Weights of a small GPT-style language model, trained from scratch on English Wikipedia: width 256, no biases in attention or MLP.
Each number is 128 + 24 x the weight over its row's rms, rounded and kept within 0 to 255. Layers, rows and columns count from 0. The size above them is the row's rms in percent of the matrix's.

# layer 3 MLP down (transposed), 1024x256, rms 0.138, rows 313-339, columns 0-127
size [ 97  95 105 101 104 100  95 109  96 104  99 103 102  95  97  89  90  92  99  93 102  89  99 101 103  99 101]
[[118 109 167 143 120 124 110 134 107 140 153 125 117 152 211 112 123 175 103  90 128 138 103 124 122 108 117  56  84 135 123 130 135 158 110 124 125 146 133 154 152 128 135  71 108 161 142  94 122 134 149 163  79 178 107 101 108 148 127 106 131 150 129 107 145 161 143 117 115 135 110 145 125 127 110 150 180 128 148  96 116  62 155 141 117 173 156 135 138 112  98 120  87 115 159 146 131 150 143  90 143 155 134 161 115 153  97 145 137 143 153 103 109 127 113 102 162 137 124 127 134 104 182 112 131 153 133 154]
 [170  93 106 162 137 110  96 110 134 112 144 136  99 175 157  96 146  67 109  90 144 113 165 150 107  80 130 140 118 130 158 136 129 132 168 127 115 116 143 123 102 158 147 118 166 143 116 181 148 159 124 129 108 155 107 102 147 141 114  99 120 142 148 134  84 119  90 158 127 168 161 142 152 141 149  93 130 119 129 143 127 137 170 141 148 128 142 124 149 141 152 155 131 169 128 144 132 123 124 113 152 125 120  94 102 157 132  90 120 147 108 152 143 143  92 134  97 134 114 181 127 102 100 123 102 121 149 141]
 [115 133 140 142 135 105 151  81 112  94 160 149  86 147 155 116 118 129 138 125 115 171  94 114 132 173 120 122 110 120 108 153  80  82 129 114 116 117 145 180 142  79 137  92 133 122 152 124 108 153 180 140 111  63 122 139 108 121 146 112 163 112 121 127 139 134 105 127 138 111 135 130 181 154 131 136 102 117 138 135 145  88 141 161 152  99 143 140 113 117  86 101 110 124 156 136 116 128 115 144 149 111 140 144  95 120 148 121  72 122 132 111 147 119 129 128 127 156  94 171 175  78 120 129 131 114 168 149]
 [ 89 133 139 112 106 142  92 138 139 130 140 150 111  87 113 107 127 151 132 108 140  94 121 167 144 152 142 116 119 172 169 101 120 155 102 112 137  91 146 124 148 123 145 112 110 123 171 133 149 125 125 183 164 138 147 130 115 150 178 151 159 105 116 135 128 163 118  99 118 123  96 132  95 107  96 101 126 149 124 126  96 102 127 104  85 130 158 111  84 150 112  96 100 139 117 124 155 117 106  96 132 189 155 137  95 108 144 137 120 154 110 129 146 126 142 121 139 127  93 173  96 139  97 154 129  85 102  85]
 [143 138 151 133 138 161 141 105  83 118 133 138 154 114 131 142 128 119 129 104 157  82  65 134 125 157 134  76 106 110 162 116 165 132 168 147 117 123 107 105 137 110 132 175 126 131 177 151 122 107 111 143 128 120 123 121 134 112 136 137 181 142 114 144 143 139 102 120 101 117 139 127 120 153 141 110 152  96 103 144 145 138 115 107 174 148 136 113 150 116 139 119  69 144 119 106 144  99 138 150 106 164 150 141 144 149 107  85 105 169 137 121 178 155 112 112 145 112 127 106 136 107 126 124 121 165 109 106]
 [117 138 114 180 100 109 132 135 139 160 126 117 145 103 121 129  92 104 120  67 129 134 115 102  69 139 149 144 149 129  73 140 140  82 140 126 160 125 115 103 139  93 109 150 157 142 159 114 151 123 119 140 108 124 113 124 179 123  92 104 151 151 137 149 155 129  81 129  96 123 131 136  74 118 131 154 126 124 114 121 119 167 140 121 133  85 157 148 153 136 104 177 178 101 124  80 150 131 174 113 135 104 116 137 128 162 136 176 128 118 115 116 133 121 155 117  69 117 130  89  92 143 171 116 149 153 160 131]
 [150 144 169 151 100  94 157  91 121 139 150 175 112 143 106 136 153  77 139  98 124 129 108  82 127 120 152 144 128 118 144 103 139 136 144 124  88 144 130 135 120 148 111 148 112 120 100 121 143 147 103 115 135 132 123 122 115 143 135 169  94  89 162 104 114 126 150 143 117 101 138 127 110 129 129  89  93 106 155 140 104 136 145 152  94 139 135 136 141  75 126 115 146 131 132 113 137 159 107  95 100 124  96 142 126 139 129 134 119 166 122  92 154 107 134 128  66 139 112  74 113 139 151 136 113 107  77 109]
 [141 116 152 115 113 113 111 124 127 123 114 132 153 130 162 120 142 113 100 142 103 103 138 142 142 118 100 126 147 111 122 137  92 122 128 170 114 155  82  92  89 147 120 112 132 158 160 122 113 169 115 170 124 123  80 118 125 116 132 138  78 106 142  99 123 138 150 160 144 115 153  95 114 134 175 174 142 122 151 121 144 144 124 168 113 132 145  91 120 168 133 111 134 133 173  72 111 125 135 124 120 107 123 132 156 139 167  59 129  87  96 139 135 147 126 163 135 153 145 167 133  63 105 129 102 107 139 109]
 [138 140 164 153 120 103  95 192 112 107 147 145 121 143 140 108 167  98 151 143 168 127 157 103 149 117 102 112 115 149 155 137 113 141 131 134 142 150 181 131  98  60  89 122 143 142 118 176 149 153 158 151  99 155 120 133 118  91 128  98 116 109 150 147  79 106 168 127 127  94 112 108 148 136 102 112  87 138 128 128 119 112 119 102  91 165  99 144 155 113 128 119  94 153  78 121 105 129 122 113 123 126 146 109 142 103 158 112  92  96 126 121 130 147 186 107 111 104 121 127 122 102 113 111 176 167 156 121]
 [130 148 141 176 103 119 174 126 160  87 112 127 114 104 142 117 127 106 110 123 117 137 116  67  97  85 135 180 146 162 134 111 169 133  86 114 146 149 113 134 139 158 173 117 116  98 137 141 151 147 127 113  99 189 130 138  96 133 155 132 139 123  86 133 118 147 112 120  79 130 125 111 104 155 111 125 122  95  92 134 101  97 112  97 113 135 107 125 140 143 145 106 133 121  87 163 137 120 140 176  98 139 150 181 137 149 149 114 103 150 119  90 140 142 109 127 102 121 116 124 139 137 122 109 123 116 141 145]
 [124 134 128 130 140  99 137 119 134 122  84 102 136  80  97 138 126 113 116  62 128 115 119 127 134 140 182 140 163 100 150 107  99 173 146 122 114 152 122 137 170 110 135 113 156 114  95  90 108 149 140 148 166 154 111 132 130 125 108 206 138 124 111 117 143  80 187 140  97 115 152 148 144 109 122  73 125 169 140  91 156  74 107 141 109 111 144 104 147 139 115 146 115 130 149 120 149 151 128 144 132 144 155 123 111 163 115 121 159 126 141  86 127 123 107 147 128 135 152 146 140 105  84 141 141  93 120  92]
 [104 116 116 147 153  94 186 108 125 119 126 107 135 110 159 113  86  82 105 157 111 126 155 121 119 151 115 138  91 113 102 135 115  92 135 184 163 126 149 131  79 140 110 137 144 137 104  96 114 108  72 123 116 111 112 109 105 131 109 115 123 130 111 154 157 132 124 120 143  99 147 153 182 110 133 126  82 110 141 106 157 160 149  72 123 146 118 119 138 166 162 133  99 158  84  96 139 157 118 174 131  78 149 133  95  95 116 160 169 105 179 168 136 149  83 130 116  82 137 129 111 124 119 127 162 113 124 126]
 [ 80 108 106 114 131 112 119 141 117 131 116 104 132  79 139 138 108 137 122 103 140  94  61 131 148 137 137 175 134 107 128 127 142 122 121 130 109 109  96 114 135 114 165  75 111  80 123 119 139 138 112 123 170 149 173  91  98  96 136 134  95 146 167 102 115 152 140 136 100 140 122 128 140 115 143 170 105 117 129  84 106 164  98 130 167 138 138 158 171 137  85 119 124 131 123 135 172 122 125 154 107 122 121  99 149 163 150 116 128 137 151 118 143 193 125 124 136 159 148 140 149 136 136 189 164 146 137 121]
 [126 167 110 138 142 135 138 135 164 137  76 122 152 170 142 146 136 109 112  96 115 131 111 110  89 148 126 130 113 134  85 147 136 115 133 174 168 137 135 105  94 157 129  78 103 114 137 136 112  75 105 146 108 131 107 100 111 120 129 128  86  85 139 130  98 144 161 146 114  90 112 115 117 133 150 137 151 102 138 118 128 146 110 102  68 136 137 103 157 153 130  91 159 123  96 129 122 139 124 137 160 114 103  98 127 129 120 121 136 122 192 155 128 118 150 129 150 145 133 137 115 158 139 140 149 115 101 137]
 [144 135  96  96 197 152 115 108 113  85 148 103 130 119 109 127 145 159 154 150 110 150 138 107 113 139 122 130 127 163  97 138 132 150 132 120  91 108 134 148 137 134 153 107 146 112 104 132 113 166 130 151 142 148 133  79 126 130 154 120 162 150 101 126 149 143 119 108 135 121 150 145 114 143  97  96  71 162 193 120 166 130 114 185 124 134 122 146 132 123 168 125 141 109  91 108 177 171  99 101 137 126 136  87 108 154 142 128 131 161 114 107 140 108 108 133 192 115 108  99 120 121 145 160 147 111 181 124]
 [149 109 128 135 119 153 144 143 136 111 148  80 144 106 111  85 100  99 133 150 146 152  97 151 135 119  95 107 135 140 102 116 156 116 123 186 157 115 127 110 142 167 146 157 109 157  87 113 145  81  77 118 163 127 117 169 153 128 126 100 145 130 129 138 138 134 119 114  91 122 101 125  91  98 125 141 113  79 108 124  93 132 114 105 101 116 104 175 128 134 121 138  85 114  89 143 129  98 178 133 119 126 120 129 111 157 107 127 117 131 146  84 137 115 109 119 121 120 134  60 161 108 125 143 146  92  95  80]
 [105 115 137 125 112 133 108 139 150 119  83 145 111 135  87 115 154 108 163 173 151 125 138 110 111 110 159 139  94 139 141 150 111 149 127 109 138 151 145 141 183 110 158 143 125 144 150 114  82 190 170 110 127 104 123 149 187 114 153 106 150 133 128 147 138 120  89 134 156 104 152 117  83 137  93 117  93 153 107 106 147 109 141 117 129 130 175 147 165 131  94  87 185 164 112 127 142  95 158  97 148  90 132 116  79 136 143 131 134 165  80 140 144 125 105 127 121  59  81 109 176 171 149 138 112  95 135 144]
 [144 158 163 176 122 117 104 142 112 165 158  97 133 148 133 155 134 108 130 187  85 134 125 136 118 142 140 159 135 105 109  90 125 179 152 134 102 141 146 133 132 151 129 137  96 125 134 137 174 114 150 121 112 123 109 124 130 175 117  95 124 121 124 103 142 151 122 127 111  67 116 103 137 154 112 104 136 111  96 101 147 111 128 138 137 133 114 126 173 110  95 163 133  85  89 127 136 143 108 127  95 181 145 149 116 115 124 111 105 110 135 128 146 151 121 174 137 152 150 168 172  92 141 115 116 152 124 140]
 [129 178 130 119 125 137 134 150 123 103 127 138  84 130 148 161 125 162 162 132 138 140 134 131 161  80 135 125 118 107 156 116 139 160 114 151 157 152 123  93 161  95 106 128 123 129 120 122 109 153 112 111 152  87 104 137 135 116 110 136 175  91  70 160 142  95 139 138 176 108 102  94 160 138 106  95  85 147 141 105 164 127 137 147 170 134  53 107 169 125  78 116 143  95 115  94 153 126 106 165 158 136  91 173 159 105 143 157  93  83 152 115 144 131 161 110 114 105 115 138 124 154 117 168  99 121 140 132]
 [112 115 128 106 107 110 108 135 127 166 139 104 187 126  65 140 133 105 102 137 160 125 120 155 134 131 167 122 152 150 147 146 152 115 139 134 157  99 123  97 147 105 130 169 148 125 123 147 121 154 145  93 155  86 147 128 162  77 189 143 117 103 116 129 131 159  80 131 124 134 119 121 148 118 106 119 109 150 111 124 130 128 126 136 109 112 165 154 133 144 161 126 140 144 135 140 130 142 121  88 102 160 110 121 113 106 177 151 133  98 149 148 109  77 144 144  78 126 131 130 142 113 126  97 166 105 128 168]
 [110  92 147 115 126 183 145 147 137 122 152 145 126 140 161 120 112 118 108 141 140 205  88 121  94 153 135 120 166 147 157 140  88 129 112 142 108  93 148 148 163 101 161 138 132 147 140  97 121 114  79 107 132 158 129 140 144 183 104 108 172 127 126 158 161  84 158 158 119 131 176 183 144  91 122 143 184 136 139 139 113 122  99 136 120 157 140 107  95 112 125 147 107 128 172 157  79 119 100 111 114 128 124 130 156 102 117 107 138 120 121 125 113 130 100 149 137 172 119 118  93 125 163 166 104 151 190 121]
 [123 176 150  89  68 120 107 115 122 139 163 104 117 128 108 109 176 123 137 138 135 145 134 115 154 102 119 105 118 121 159 113 112 146 103 130 132 136 162  94 102 117 142 101 134 129 139 106 103  80 138 164 176 131 123 180 152 129 129 107 163 121 158  96 133  62 155 137 139 103 139 118 133 136 127 106 147 102 129 159 138 148  89 136 166 118 126 137 131 113 102  88 137  96  79  76 140 126 159 144 130 139 146 132 141 128 140 138 148  99 145 153 115 144 174 142 107 131 132 146 163 124 121 113 115 125 101 141]
 [130 138  73 138 137 127 192 144 142  85 121 126 112 133  64 139 130 130 148 118 169 101 145 100 127 100 136 113 129 119 158 136 151 156 160  86 124 103 140 124 106  65 111 121 131 121 102 101 128 150  99  97 110 133 129  96 113  83 141 115  85 118 129 136  97  95 101 115 143 132 140 115 101 138 141 132 112 106 119 141 140 151 142  96 134  92 150 152 125 110 163 132 123 134 178 146  95 169 148 105 166  95 135 120 130 126 114 140 134 111 117 141  57 128 146 148  96 117 136 135 118 120  87 130 129 163 153 126]
 [132  86 138 125  87 115 120 129 133  92 142 128 130 147 106 148 142 134 150 139 100 131 116 118 104 115 112 107 121 123 113 136 135 116 102 153 125  95 173 175 132 124 145 145 165 161 129 180 152 142 126 124 110  84 149 115 115 117 132 135 115 137 128 114 121 141 146 150 121  84 122 158 122 154 101  98 149 101 177 112 132 139 103 134 149 154  70  86  87 141 155 141 146 115 130  68 177 101 135 115 151 111 165 168 150 159 103 168 121  96  94 127 181 157 134 129 141 148 104 131 132 102 113 103 145 109  92 134]
 [113 134 109 191 121 141  86 126 177 133 118 101 161 117 145 151 128 134 142 118 113 105 103 153 112 125 107  92 113 128 130 128 128 130  98 137 122  95 102 157 147 151 160 132 107 140 142 142 137 121 100  93 137 136 124 122 142 146 131 140 144  88 197 173 121 165 155  98 108 102 146 152 151 162 107 127 158 114 146  72 138 122 111 119 149 147 146 133 104 104 108  89 148 140 131 174 140 122 162 115 125 141 131 161 117 112 142 135 152 145  94 114 128 115 150 162 119  99 135 129  99 148 130 160 136  76 137 123]
 [134 158 141 146  84 157  99 120 104  73 121 143  97 105  92 134 164  58 116 124 158 106 155 124 133 123 122 119 149 116 128 118  92  77 114  99 144 170 136 143 127 154 102 134 133  89 106 135 106 122 164 147  98 147  84 161 130 118 147 129 100 127 143  90  88 146 118 133 119 147 129 165 133 163 128 145 117 173 126 111 136 125 136 103 196 134 124 123 155 139  92 136 119 111 148 159 147 133 150 133 139 119  76 107 143 133 135 154 155 122 154 123 109 155 109 121 129 103 128 142 109 120  89 163 134 111 131 144]
 [146 114 110 118 172 119 163 147 125 145 145 119 177 119 142 125 102 110 159 136 105 120 113 134  88 105 151 177 102 143 152  96 145 180 159 177 110 119 113 101 129 128  84 120 120 136 108 125 161 108 179 132  92 122 154 123 107 149 130 115 153 151 156 116  99 108 141  85 119 120 128  98 134 118 132 121 166 133 133 125 104 143 128 130 120 119 121 148 189 117 146 158 136 184 114 129 185 137 100 113 137 155 127  80  87  91 141 143 145 126 111  95 153 135 109 145 157  94 142 140 126  86 113 166 114 103  85 164]]
# layer 3 MLP up, 1024x256, rms 0.139, rows 314-340, columns 0-127
size [105 108  95  95  98  94 107  92 106 108 101  94  96  97  98  89  97  96  96 101  85 105  99 104 101  98  96]
[[109 101 154 110  92 153 125 119 105  91 139  99 146 139 115 116 108 158 144 106 149 164 184 149  96  74 149 130 122 143 131 128 160 161 134  99 140 162 141 137  83  73 111 112 157  81 128 111 195 157 146 135 110 106  97 198  93 127  79 147 119 122 162  95 140 146 113 132 152 101 103 127 100 106 162 139 121 157  90 126 103 132 140 144 150 126 107 152 152 149 121 130 153  98 111 132 165 132 196  50 147 151 141 133 124 152 120 122  87 112  88 141 115 139 158 129 121 101  89 109 105 144 137 159 127 109 125 108]
 [113 176 120 139 100 177  96  96 140 137 101 120 129 147 140 135 138 130 153 162 134 152 102 174 141  95 113 133 118  98 145 131  74 113 120  75 100 119 137  92 105 124 135 147 146 134 108 153 112 107 114 154 136 111 100 141 181 130 126 104 123  94 161  77 126 118 104 124 119 157 148  99 135 124 186  96  96  88 129 134 140 134 118 183  83 158  71 110 133 131  99 132 116 116 169 103 124 108 152 147 142 101 118 122 128 142 125 144 136 160 122 163 123 138 163 139 110 103 157 148 160 129 146 176 150  97 126 112]
 [158 115 143 124 122 135 150 144 146  77 135 133  87 114 119 155 158 122  92 106 153 178 106 141 156 114 125 108 145 100  87 107 125  80 117 112 144 103 123 125  96 168 178 121 168  79 104 139 128 105 167 136  98 137 151 122  93 132 102 167 145 106 137 116 151 115 112 146  69 140 127 103 148 109 154 107 139 114 144 135 129  77  97 195 148 121 135 114 166 135 173 135 182 130 120 103  89 114 199  96 108 117 162 147 165 107  93 151 175 130 149 135 131 116 132 115 184 141 147 134 164 132 134 157 132 177 126 134]
 [ 90 126 138 125 124 134 170 130 128 156 157 161 135 115 118 129 134 117  97 157 146 120  93 150 151 125 157  96 142 122  92 167 130  89 171 146 120  80  98 124 154 148 118 150 131  87 127 114 146  81 140 121 174 117 153 128 168  98  99 144 132 120 128 134  98 112 107 127 148 146 120 128 123 139 110 112 166 101 104 117 145 111 138 158 142 107 146 112 128 152 174 128 138 182 117 109 109  81 149 109 168 115 132  93  84 125 108 128 174 143 104 112 131 136 149 142 111 139 142  94  78 123 157 122 117 140 181 112]
 [132 154 141 125 147 163 124 126 146  92 131 133 138 145 150  86 164 131 115 148 129 126 135 140 145 137 115  91 159 131 156 167 156 140 124 137 165 134  94 153 130 129 140 116 121 132 142 149 111 133 119 104 121  74 103 135 135 136 168 127 117 145 123 163 150  95 137 127 115 173 170 150 169 107 133 149 125 105 134 129 132 103 129 118 138 145 106 116 111  53 111 120 123 152 104 212 135 117  89 122 107 147 110 155 118 113 114 113 141 141 149 130 112 129 125  98 186  66  94 129 128 124 128  97  85 147 116 100]
 [ 57 181  91 115 126 143  99 148 128 110 107 107 124  87 105 113  91 121 141 117 146 128 117 125 126 146 146 118  68 150 102 148 136 173 129 155 171  77  89  98  88 131 171 146 171 169 157 145 140 159 133  91 101 111 134 129 116  86 165 113 165 140 101 122 143 102 129 129 116 101 115 120 127 141 109 127 154 120 135 145 160 136 137 131 149 134 128 144 101 137 111 152 115 111  97 156 165 114 137 146 136 111 149 112 148 100 115 137 112  79  90 145  84 146 131 137 130 128 112 128 125  93  99 112 140 149 137 119]
 [157 164 115 125  88 115 146 107 120  70 155 162 135 118 149 140 132  95 104  98 117 145 124 127 109 152 153 131 152 104 122 139 158 178 183 140  94 149  81  94 130 132 139 110 140 145 149 147 126 119 113 132 111 128 125 108 114 153 133 112 122 104 115 151 122 140 136 130 135 120 169 161 119 132 120 128 154 127 137 124 159  90 115 101 161 115 129 125 124 141 168 122 108 110 122  82 133 132 140 111 164 183 156  70 131 101 137 148 149 124  99 152 105 191 117  86 115  88 144 126 130 113 151 105 114 146 138 167]
 [132 144 119 160 122 129 135 105 104 108 129 110 123  90 132 178 120 110 137 108 136 129 122 124 112  99 173 125 165 130 132 118 112 124 128 107 142 164 159 146 171  97  56 112 126 134 111 158 101 179 111 107 134  93 106 118 120 131 133 126 119 111 143  99 109  89 151  99 112  98 132 109 140 152 162 118 145 145 141 142 113 159 128 114 159 138 181 125 168 119 145 103 143 130 138 126 125 121 132 132 135 178 102 121  97 137 102 124 153 130 109 151 106 170 101 173 150 127 116 104 151 142  93 162  54 136 210 126]
 [147 106 146 146 109 144 128 108 116  94 202 131 119 107 118 143 117 154 109  94 113 147 135 126 134 147  96 145 161 138 123 173 120 116 148 123 113 108 150 138 152 104 141 129 134 130 158 104 122 143 159  95 157 164  75 165 109 110 133 160 182 119 156 114 173 116 166 128 104 130 122 112 119 127 142 153  95 105 130 138 116 104  80 112 129 123 159 106 123 135 124 135 144 145 189 163 138 106 168 110  89 169 140 105 144 120 112 128 155  97 135 133 105 143  97 131 150 140 134 141  87  63 115 116 125 163 118 150]
 [108 171 108 134 136 140 116 113 141 129 107 163 120 150 103 135 151 139 109 169 126 149 110 112 115 101 121 170 153 141 159 152 104 120 124 108 149 130 146 105 132 100 119 100 106 147 151 143 185 134 158  99 127 150 130 111 108 121 120 136 137 120 124 136 150 146 122 144 111 150 167 103  93 130 106 129 114 141 145 142 137 195 150 127 115 146 120 129 168  69 152 129 148 138 125 141 135 123 114 101 146 102 131 147 103 165 146 110 114  98  86 161 105 138 180 163 108 127 120 134  96  78 135 149 155 116 145 122]
 [132 147 129  91 163  88 112 137 162 162 150 116 134 103 135 113 164 137  98 175 108  86 134 105 148 113 128 151 144 101 181 147 174 154 118 118 107 123 118 101 132 168 116  86 122 161 154 102  93 115 157 110 120  82 133 123 153 113 119 151 152  81 134 121 175 143 153 100 149 125 104  88 136 143 121 136 113 148  75 108 121 129 134 161 110 100 141 118 150 118 152 101 126  91 142 127 146 123 141 150 162 119 123 151  95  98  85 120 134 164 119  66 154 135 108 164 158 143 101 137 114 104 141 106 129 147 132 179]
 [ 97 164 143 129 132 142 123 110 112 107 110 143 128  89 121 135 153 154 110 122 127 101 111 183 125 114 141 131 108 111 120 132  89 124 147 111 149 143 132 125 136 123 123 117 125 150 120 110 196 147 123 139 108 133  88 136 137 117 124 125 101 110 118 121 137 125 141 105 122 162 136 131  98 126  89  81 181 138 166 111 145 118 162 128 101 152 133 108  98 137 112 100 101 105 107 153 153  98 104  92 116 129 150 135 114 164 129  97 106 196  94 111 101 111 151 117 148 137 105 171  81 149 128 101  71  88 133 138]
 [114 133  58 108 133 120 141 118 137 122 101 105 139 125 134  60 151 164 131 156 128 136 142 162 116 138 146 110 178 167 120 117 134 144 128 101 139 127 132 108 132 101 114 197 155 122 165  96  97 130 103 118 115 135  91 137 146  94 150 115 153 140 160 111 153 136 141 119 111 162 148  83 169 153 129 104 150 136 130 187 117 148 122 129  98 126 144 126 158 121 134 127 121 114 104 111 123 106 159 167 153 139 112 137 146 141 173 148  98 131  99 110 152 135  88 128 156 126 113 113 134 117 130 133  97 101 149 126]
 [120 140 103 140 104 124 156 171 149 144 153 128 108 100 141 129  99 127 108 149 163 132  90 172 118 138 171  89 143 162 126 152 134 125 156 105 104 138  99 132  62 134 115 150 136 137 138 183 134  74 144  60 142 114 120 163 121 124 127 154  86 152 133 117 139 125 132 146 122 113  97 105 133 121 125 126 133 147  74 128 131 141 148  84 148 127 132 127 114 154 118 100 102 137 119 164  99  86 130  96 176  88 147 136 139  76 103 137 181  97 130 155 178 124 119 116 120 174 157 143 138 130 130 142  97  99 136 153]
 [ 85 130 166 105 123  89 132 125 149 154 120 124 121 147 133 136 103 131 143 105 146 105 148  84 129 117 122 136 158 130  90 189  94 161  89 116  77 127 164 128 146 106 100 102 100 127 111 146 151 173 144 144 133 139 175  76 156 118 134 143 119 168 144 139 115 133 145 116 173  81 134 159 173 144 131  88 134 161 133 146 161 134 103 122 160 146 108 120 113 136 125  91 146 131 168 111 122 145  95 124 146 127 135 126 164 114 133 111 153  93 102 107 105 163 132 137 145 133  69 154  61 105  83 117  90 122 130 180]
 [127 135  97 149 119 123 162 127  59 162 151 104 126 158 156 142  59 105 135  78 132 139 113 130 157  98 132 127 111 114 134 119 135  95 110 115 181 142 123  86 126 135 138 116 127 129 111 132 154 125  98 147 115 165 134 144 118 109 118 108  98 113 133  66 111 127 169 122 115 121 112 145 134 142 149 160 125 110 164 150 139 132 116 126 174 145 111  99 118 139 144 137  91  97 183 141 116 154 109 127 144 179 132 122 173 130 100 141 132  85 170 145 140 179 159 152 159 146 140 167  76  91 117  97 116 136 108  90]
 [160 123 142 142 102 133  95 192 143  96 108 147 109 121 115 115 142  97 152 134 123 149 129 116 118 154 131  89 172 119 103 151 168 123 100 171 118 106 134 110 123  89 121  66 121 123 106 107 133 126  97 140 148 134 114 102 125 119 143 115 145 131 125 120 185 175 138 143 105 104 144 101 118 156 160 164 132 174 137 151 143 154 137 130 116 105 119 129 140 105 112 107 165 134 117 129 138 113 123 149 121 121 170 119  85  83 142 150  91 121 129 134 142 116 102 156 163 153 102 143 106 134 109 114 119 121 107  73]
 [ 78 111 150 146 111  97 119  98 118 135 109  96 128 131 135 139 126 116 138 163 128 160 101 143 125 161 128 109 120 113 117 106 114 122 128 127 116 124 129 134 151 196 119 140 116 141 146 167  96 135 128 159 155 118 152  76 131 106 134 121  71 137 121 106 123 121 108 102 151 114 164 156 127 135 177 129 144 120 102 160 133 119 126 142 129 136 174 103 128 109 103 130 149 113 170 166 129 106 129 102 151 153 214  77 125 134  86 137 156 118 130 100  88 185 134 146 130 155 172 110 143 116 109 156 156 129 136 138]
 [127  97 107 178  86 139 144 157 120 142 127 114 150 147 146 137 147 140 139 131 138 141 142 116 101 108 115 128 110 141 142  90 110 155 131 164 124  83 127 100 138 143 113 147 112 160 184 123 107 106 100 105 130 134 105  98 132 107 143 128 156 139 100 115 155 141 126 136 123 114 125 111 141  86 125 137  74 133 125 139 142 175 160 102 144 125 108 163 137 147 139 122 145 145 121 150 173 126 102 132 162 113 135 139 115 147 135 128 150 134 131 112 146 117 176 113  68 104 113  79  83 112  97 130 140 138  98 130]
 [151 111 152  92 117  99  94 148 155 130 121 103 119 158 117  89 103 172 119 148 138 166 172 122  91 185 138 131 104 107 120 128 134 113 155 149 129  80 143 131 126 139 145 145 157  71 160 118 155 138 132 115 121 103 113  97 143 111 120 124 109 161 173 118 153  82 138 149 145 156 109 107 113  90 113  87 139 140 131 131 152  94 113 111  79 134 155 146 109 172 128 148 126 138  99 118 123 104 126 100 117 137 150 158 131 162 126 160 149 111 151 165 151 115 163 110 120 123 116 170 132 125 175 111 120 121 111 146]
 [125 166 122 108 124 119 134 113 121 146 125 124 119 191  97  80 106  76 166  95 107 157 121 137  90 134 119 159 151 112 114 129 111 101 168 122 132 106 109 147 156 153 141 115 154 123  79 150 122 111 104 141 119 115 149 135 148 136 139 128 113 170 142 143 146 136 160 116 109 113 130 121 104 127 141 116 130 103  98 116 123 131 147 113 103 131 161 123  96 178 143 163 121 168 155 180 157 137 121 120 104 137 122 109 149 106 144 154  79 130 131  77 104 102 103 171 125 107 123 103 143 113 131 141 132 107 114 109]
 [138  64 187 113 148 112 110 139 128 121 162 136  89  85  95 134 118 162 138 140 106 123  88 129 116  92 147 122 137 125 110 151 128 122 135 132 116 130 121  87 177 149 125 149 102 153 141 115 142 120 124  73 134 126 116 138 160 141  99 138  87 140 101 107 110 126  93 105  92 103 137 144 166 140 127  91 115 126 148 108 175 138 124 122  68 119 154 135 133  90 115 118 129 147 122 126 144  72 155 120 167 136 158 144 118 144 140 141 165 143 153 155  72 129 134 113 115 187 110 165 144 137 102  63 122  99 139  98]
 [138 129 109 156 143 159 110 118 122 166 139 101 199 116 136  92  86 132 155 124 134 149 134 166 149 128 113 156 137 125 148 126 150 129 153 109 163  88 164 100 161 102 147 122 163 101 133 139 126 108 102 119 157 151 167 102 134 134 121  80 124 117 126 124 162 110 129 142 107 163 165 122 137  98 124 155  85 148 118 126 128 148  99 156 155 145 160 144 131 113 128 138 143 155 138 123 114 125 157 149  78 147 134 106 142 122 139  85 129 118 155 103  90 100  75 130 154 108 151  99 150 144 117 118 127 116 153 144]
 [130 121 124 131 113 117 137 117 124 113 178 115 176 145 114 117 103  97 172 118 145 115 146 134 132 161  89 132 125 120 138  94 106 140 158 112 165 135 121 142 135 142 133 143 131 118 117 132 134 133 170 120 179  55 140 106 105 113  97 116 155 140 133 135 121  98 105 215 133 129 168 131 133 125 131 157 147 164 160 135 144 143 136 132 110  89 111 126 128 118 120 140 115 137  90 108 124 127 107  77 113 155 145 143 175 150 107 126 150 113  85 169 135  71 174 141 100 112  95 159 128 111 139 146 140 115 148 120]
 [146 120 116 124 107 133 153 141 120 170 150 157 153 168 103 104 154 189  92 133 128 129 120 109 142 106 135 122 125 133 150 114 202 145 104 181 136 123 135 116 138 135 148 126 123 163 143 104 105 108 107 105 128 134 114 120 119  84 122  97 117 166 109 109 128 124 126 135  98 115 171 140 103 136 129  97 126 166 161 157 111 184 149 188 137 152 163 139 133 130 124 130  94 152 129 123 105 145 118 165 147  95 117 163 137 129 128 119 138 116 102 132 110 104 138 105 141 109  88 105 121 140 139 102  70 146 120  92]
 [135 111 152 111 106 147 151 112 141 142  95 153 125 147 116 110 122 136  79 153 147 149  89 118 162 155 142  98 124 119 147 104  98 112 157 130 143 142  90 114  81  72 119 148 123 128 127 156 162 159 116 122 161 122  83  99 125 107  97 160 151 105 138 122 108 133 101  82 119 136 165 141 145 148 117 118 115 107 109 122 168 110 165 143 202 143 119 122 112 137  77 141 150 140 138 175  99  88 106 134 129 134 146 145 132 105  69 132 135  89 124 131 102  95 147 138 142 143 116  97 101 144 104 157 114 172 138 119]
 [105 149 119 123 116 113 146 108 129 125  48 107 104 105 148 121 134  96 121 112 113 119 137 111 157 118 202 139 134 142 150 112 142  92  92 117  93 104 126 125 141 138 121 121 124  87  90 107 133 112 146 105 117 156 120 128 163 127 123 120 173 123 113 141 159 175 103 143 100  87 134 110 117  83 158 119  87  96 172 145 125 135 136 162 135 154 157 146 130 144 186 167 136  76 151 141  98 162 125 106 125 127 114 102 132 132 124 104 136 130 113 164 104 100 136  94  73 126 178 129 118 120 152 107 141 140 179 140]]